python train.py --hidden_size=512 --hidden_act="geglu" --norm="rmsnorm" --norm_place="pre" --rope_fraction=0.75 --attn_scale=0.0884 --bias="none" --init_std_down=0.0 --optimizer="adamw" --learning_rate=0.000669 --beta1=0.95 --max_steps=8844 --dataset="wikipedia_en"
Each number is 128 + 24 x the weight over its row's rms, rounded and kept within 0 to 255. Layers, rows and columns count from 0. The size above them is the row's rms in percent of the matrix's.

# layer 2 attention value, 512x512, rms 0.0251, rows 263-275, columns 128-255
size [107 116 105 109 108 106 103 109 104 108 109 107 111]
[[117 153 162  98 169  96 149  78 139 137 107 120 145 121 141 156 136 106 144  76 135 101 140 130 143 104 135 144 102 121 139 108 105 106 122 127 140 126 192 122  97 150 165  76  96 127 105 118 117 132 110 125 145 138 117 170 160 164 108 125 133 156  95 142 157 135 174 104 109 108  69 121 133 137  84 130  98 108 143 115  95 138 166 120 178 167 160 123 122 168  86 144 139 131 133 120 137 122 126 158 133 144 101  98 139  98 130 128 118 136  92 118 127  52 135 123 178 152 142 153 146 127 103 152 146 140 150 168]
 [154 136 146 183 114 137 110 135 195  88 140 128 143  91 119 143 136 105 100 100 190 132 187 151 165 121  89 128  89 111 112 130 171 114 157 167 164 126 156 126 107 150  97 107  89 144 153 141 135 119 106 144 138 140 129  88 114 124  66 126 153 125 154 126 145 126 141 145 108 145 140 130 131 160 164 163 159 102 113 144 116  95 129 120  96 155 170 123 125 128  82 163 141 112 128 155 154 173 123 119 121 144 163 152 137 177 137 101 114 114 137 118 157 116  89 110 104 126 140 104  95  92 107 113 119 129 143 117]
 [127 135 126  60 117 124 126  99 155 160 163 141 170 137 111 144 148 115 174 132 118 133 107 118 100 124 148  95 161 123  91 142 110 139 107 122 146 108 106 157  91 111 156 126 164 126 133 103 128 125 116 138 109 140 149 122  95 120 135 101  96 128 136 154 110 133 150 136 136 137 143 121 108 137 109 130 119 121 132 141 117 144 149 133 125  92 134 129 125 149 132 172 155 136 116 142 170  85 120 111 133  98  93 159  97 130 117  99 148 119 135 102 123 126 113 120  92 105 114 135 149 141 140  99 156 128 130 136]
 [129 140  94 113  84 145  95 166 142 105  74 128 150 102  80 139  95  97 103  99 147 130 180 138 138 117 123 102  80 102 134 176 139 103 119 184 132 150 121 137 135 135 127 128 108 154 143 160 124 132 119 141 121  91 176 118 129 105 165 126 125 104 126 121 152 129 127 180 158 157 164 116 129 153  96 163 125  83  99 146 130 164 111 160 173 123  93  99 140 139 126  87 162 130 141 105 112 134 122 157 107 116 127 144 117  85 147  85 137 122 140 129 113 133 125 152 135 128 183 100 108 128 157 143 120 145 102  93]
 [119 157 141 123 140 159 120 111 134 129  95 126 144 151 116 123 111 138 128 140 113 120 113 122 125 119  78 102 157 153 110 148 125 107  99 131 128 154  69 163 160 126 141 151 147 127  96 114 148 142 143 149  77 119 179  73 150 141 187 129 125 118 104 103 148 147 119 173 149 102 141 135 128 108 184 135 101 116 112 185 155 143 102 116 172  89 124 118 107 154 170 123 128 105 137 109 138 135 107 169 117 120 124 128 114  82 143 145 114 126 125 119  77 150 124 125 158 128 144 140 151 155 128 129 101 152 133  76]
 [132 155 149 136 143 124 111  71 160 145 164  84 159 126 119 139 150 133 138  84  76  92 110 119 134 133 159 123 166 139 158 152 134 120 111  85 158 130 183 139 115 153 122 137 128 120 106 135 131 127 115 136 155 133 147 120 155 148  80  94 140 173  93 117  87 133 102 116 113 127 124 136 126 120 127 145  92 128 182 107 121  89 145 163 148 124 164 110 120 150 139 136 173 141 134 169 121 121  82 156 134 133 113 152 118 169 144  85  96 136 150 122 126  92 145 119 171 115 119 137 122 119 136 133 111 149 166 121]
 [ 70 122 114 193 106 131 124 174 105 115 143 110 111 111 135 140 113 146 112 144 119 178 119 123 104 127 115 140 173  82 179 169 154 135  65 108 153 135  87  77 101 134 150 149 146 135 154 117 126 151 197 131  97 121 111 142 120 129 153 154 131 130 114 124 132 136 139 117 135 123 102 144 153  90 159 161 146 108 162 162 116 116 111 113 126 113 134 105 148  85 152  76 137 138 133  96 129 135 118  89 115 111 140 166 167 131 112 147 122 100 109 129 154 141 124 135 124 115 160 129 101  73 141  94  95 155  84 157]
 [146 147 129 121 164 132 151 119 149 129 110 107 126 129 188 131 138  95 117  81 128 145 110 107  83 106  93 166 109 121 144  90 125  78  82 158 122 145 197 130 130 148 123 123  91 121 120 121 127 156 121 137 126 121 149 148 154 121 109 157 137 128 138 111 131 129 139 140 153 132 139 125 131  79  85 113  82  73 187 143 109 102 107 156 140 106 156  90  80 100 132 149 168 127 156 108 155 102 102 104 107 134 140 139 152  74  96 135 124 125 141 104  86  89 100 125 182  98 132 133 133 126 130 186  86 144 150  86]
 [131  94 148 145 137  91 113 175 134 125 141 107 128 118 104 109  96 143 141 158 132 174 145 127 160 102  85 107  91 131 126  98 166 150 128 104 109 127 147 113 155 128 129 139 160 105 129 112 142 116 117 135 109 106 151 121  98 103 120  95 127 132 138 131  98 148 107 118 126 149 151 127 116 145 150 148 103 103 133 147  95 204 154 121 103 120 116 143 123 183 138 102 135 126 145  80  92 158  91 178 160 165 122 129 114 135 153  96 148 137 117 145 107 117 171 106 133 167 108 133 113 139 122 106 132 110 138 102]
 [116  96 139 130 162 146 125 101  48 157 119 131 178 128 147  99 115 112 133  93 113 101 135 117 131 140 116 102 165 116 150 134 125 135 129  93 104 119  98 154  95 130 130 124 108 137 132  98 116  87  96 124  83 101 117 155 166 133 155 133  89 132 120 111  80 134 102 146  98 102 123 104 140 176  81 136 107 142 133 119 116 123 153 151 122 106 138 118 141 144 146 132  95 157 101 102 107 106 106 112 157 151 133 125 116 150 150 142 144 135 130 162  93 115 155 118 131 180 108 100 150 121  76 147 171 123 102 139]
 [138 124 135  73 157 114 109 128 126 151 133 152 130 113 148 130 161 108 132 131 100 104 136 134 127 144 127  91 155 151 123 123 121 120 150 149  75 138 135 110 108 118 117 122  80 143 158 108 131 129 121 136 115 141 156 115 140  81  93 110 110 155 158 102 136 121 101  94 142 161 135  99 109 132 118 101 116 110 134 141 113 105 130 156 101 118 140 138 116  85 130 120 101 108 134 180 138 105 139  97  90 161 150 139 133  82 128 130  70 145 166 148 126 113 136 147 122 126 154 135 148 157 143 164  95 173 131 102]
 [ 91 110 141 124  97 137 165 154 121 113 139  68 140 151 140 120 155 144 102 172  99 141 123 128 138 129 163 155 149 124 133 147  90 167  76 157 128 161  76 101 126 122 179 124 154 107 143  98 120 175 148 117 157 139 150 125 115 142 154 164 123 125 146 149 132 119 161 175 127 128 132 122 143  89 175  90 135 135 143  96 132 123  80 139 133 112 142 125 155  90 130 120 128  96 116 107 136 102  92 101  94  97 126 194 155 120  82 132 138 146  94 133 110 167 108 138 132 109 112  97 108 111 131  64  93 161 101 151]
 [104 144 130 128 107 139 173  83 149 120 127 109 149 115 149 149 115 134 150 135  99  76  86 117 113 149  95 108 156 144 172 122 108 137 140 125 153 139 131 128 133 124 145 131 131 106 107 124 105 131 121 108 126  83 121 101 144 165 134 104 118 100 148 123 136  89 137 135 149  64 174 181 135 138 131 179 140 184 129 128 116  67 104 110 121 150 118 155 123 122 123 127 153 112  68 159  98 104 116 143 128 142 121 166  96 105  90 122  92 141 109 118 143 150 125 127 124 104 125 137 166 120 163  99 119 120 121 130]]
# layer 2 attention output (transposed), 512x512, rms 0.0277, rows 263-274, columns 128-255
size [101 116 105 107 107 107 103 104 104 110 104 107]
[[106 145 148 133  81 111 107 155 105 133 114 108 117 112 168 137 130  78 131 107 146  95 154 115 121 123  93 150 118 115 118 108 116 126 129 149 133  98 120 121 101 109 179 132  81  59 122 117 145 128 149 111 142  94  96 131 110 109 104 115 108 104 144 167 139 122 175 123  52 112 107 109 123 116 106 133 107 172 145 148 158 136 147 124  89 128 116 150 105 143 133 148 139 117 137 151 125 144 110 132 164 167 140  92 114 131  85  99 121 115 136 117  78 111 125 142 108 106 123 122 121 157 149 103 123 129 109 139]
 [167 153 102 144 116 128 149 121 158 110 130 141 122 122 146 116 138 130 166  89 143 151 155 160 124 148 128 126  75  92 121 134 174 130 194 174 163 107 120 101 109 139 123 118  93 177 139 120 131 137 132 152 165 114 135 105 153 127 124 131 126  95 152 127 116 110 163 118  92 120 146 126  77 158 142 137 185 124 107 112 114 141 111 113 130 121 117 128 121 135 114 155 121  91 133 135 122  89 150 172 165 150 174 133 105 135 128  90 113 122 171 120 155 146 108 131 117 111 135 131 134 114 116  84 103 102 113 134]
 [141 176 154 146  94 134 148 102 108 126 124 170 173 152 109 134 109 128 135 101 110 129  94 164 103 111 123 125 147 154 124 144 125 125 137 130 109 148 122 103  92 139 125 146 139  88 131 116 113 163 107 134 112 115 148 141 105 129 113 111 135 173 112  93 116 133 114 136 121 159 132 118 110 130 122 130 134 141 132 121 101 134 136 105 136 123 104 114 110 120 157 144 150  81 127 135 154  81 126  95  82  94 113 132 123 145 142 133 151  94 141 101 135 152 152 156 123 155 129 110 129  98 125 134 142  92 116 139]
 [145 139 115 101 107  95 123 102 111 101 140 149 117  96 108 108 114  98 106 121 128 142 165 121 136 180 114 142  76 115 130 129  92 113 172 124 177 119 121 112 107 119  64 113 134 192  99 134 140 112 102 134 140 120 115 137 128 129 162 115 108 129 129 170 176 152 165 130 143 156 122 122 107 142  99 116 113 139 149 117 122 142 137 143 139 102 179 105 153 169 123 165 103 158 118 141  92 147 127 154 181 155 136 155 143 190 131  80 119 120 167 125 125 134 115 109  69 120 146 189 127 133 163 109  82  85 113 123]
 [ 83 120 111 147 126 141 128 110 181 128 106 154 130 118 108 137 126  81 105 114 140 139 138 131 105 147 126 112 121 139 141 145 127 128 117 160 170 178 124 131 127 126  95 120 154 142 107 147 110 155 110 122 112 117 131 128 113 139 150  67 120  96 132 139 127 129 116 157 164 142 197 137 158 118 156  81 114 112 170 102 137  96 119  86 143  69 162 116 141 199  58 104 127  63 116 151 121 145 111 133 123 114 111 159 112 126 159 135 126 117  65  98 141 140 149 137 121 125 151 155 123 172 164 132 121 102 130 132]
 [100 140 126 167  95  73 145 114 121 111 124  93 123 133 155 146 108  99 122 110 117  64 161 116 132 151 150 128 134 117 167 124 139 118 151 116 142 138 125  66  94 145 187 127 109  70 120  98 128 137 138 136 125  68  83 144  75 123 119 141 147 148 133 119 122 133 148 114  96 157 157 122 112 114 128 132 112 177 163 130 145 125 101 123  71 134 110 125 116 103 119 111 151 150 100 153 133 119 100 139 141 116 159 115 104  95 143 116 113 120 158  95 106 134 154 133 137 135 101 117 144 141 154  84 122 110 107 117]
 [117 152 116 172 168 186 153 128 108 116 146 118 146  97  93 126 112 151 150 144 126 169 128 107 124 159 110 114 162 145 154 129 138 105 104 113 126 118 125 161 140 136 113 127 154 129 147 140 146 123 148  87 129 106 148 141 111 139 114 135 119 148 131 165 131 105  95 119 134 179 119 148 126 123 140 159 123 114  96 122 160 165 140 124 141 125  88 147 142 103 117 133 110 139 129 106 178 122 165 151 166 121 103 127 146 161 103 139 126 120 119 146 162 131 102  83 149 115 176 112 132 100 144 165  84 102 143 175]
 [ 96 158 103 148 104 104 130 134 110 110 119 102 123 126 139 111 119  89 127 131 122  87 116 100 123 145  97 142 124 143 108 112 125 125 105 127 132 147  74 125  94 140 182 127 113  74 109 143 127 137 129  91 145  83  97 134 116 126 126 117  81 118 134 149 151 144 150 126  88 152 131 149 103 119 117 130  57 166 150 124 154 133 113 131  81 131 138 143  86 161 101 136 134 137 136 132 126 139  98 154 182 163 123 129 128 137  83 112 120 108  91  87 115 114 116 143 117 116 157 130 129 125 131 103 129 124 112 123]
 [119 122 141  82 131 143 120 132 134 152 118 146 140  78 110 140 108 117 102 135 127 152 161 117 130 136 119 127 131 134 113 132 115 145 161 143 141 127 129  64 149 136 118 102 120 192 119 141 113 128  89 167 115 138 172 130 123 119 128 115 153 143  84 101 129 106 142 133 166  76 121 134 144 113 148 132 159 124 158 130 120 130 123 124 134 117 156 141 121 153 111 115 127 132 148 103 104 133 119 117 102 101 138 144 142 127 132 133 108 142 138 148 111 108 133 121 150 138 117 157 125 139 151 117 126 177 145  97]
 [173 107 126 106 128  77 126 116  98 135 103 148 137 127 149 132 105  74  89  67 140 107 107 142 159 160 122 123 142 132 119 118  94 158  92 117 120 152 143 112 136 130 133 121 110 157 131 138 120 134 107 116 109 153 132 129 122 128 127 158 135 159 122 140 124 128  85 189  84 134 124 124  99 128 125 107 152 132 135 117 137  83 140 113 136 126 184 116 168 112 136 114  91 163 105 117 142 108 131 131 146 135 112 104 116 153 172 145 148 151 114 102 117  98 134 155 139 132 100 114  80 117  98 168 136 146 126 100]
 [146 176 124 120 131 134  94 126 111 103 118 153 133 143 169 112 140 151 131 112 133  66  96 171 164  84 146 153  95 158 151 166 127 130 120 166 142 125 179 119 125 124 129 136  98  94 141 116 140 150 155 166 160 147 142 109 149 167 128 143 113 148 148 153  67 143 117  97 112 161 116 120 134 136 118 145 117 121 114 139  82 117  94 139 111 109 148 112 134 107 133 142 109  91 181 171 121  62 112 147 124 134 120 128 115 166 128  92 107 143 136 133  78 109 129 156  82 150 116 150 138 104  86  85 102 143 103 138]
 [117 100 123 175 141 175 119 143 138 154 149 109  52 112 119 106 153 168 112 174 125 125 101 155  94 123 116 153 181 123 128 117 102 120  67  82  52 118  75 154 124 110 164 143 158 129  79 118 121 143 172 104 111 117 118  95 121 151  89 138 134 123 137 133 136 152 128 153 101 143 151 152 121 124 154  81  97 124  88 129 119 155  96 143 143 143 141 160 114 126 125 117 148 125 160 133 164 132 132  98 110 146 114 138 130 126  94 161 152  89 106 152 120 112 112 124 147 137 145 109 148 120 110 125 117 121 151 162]]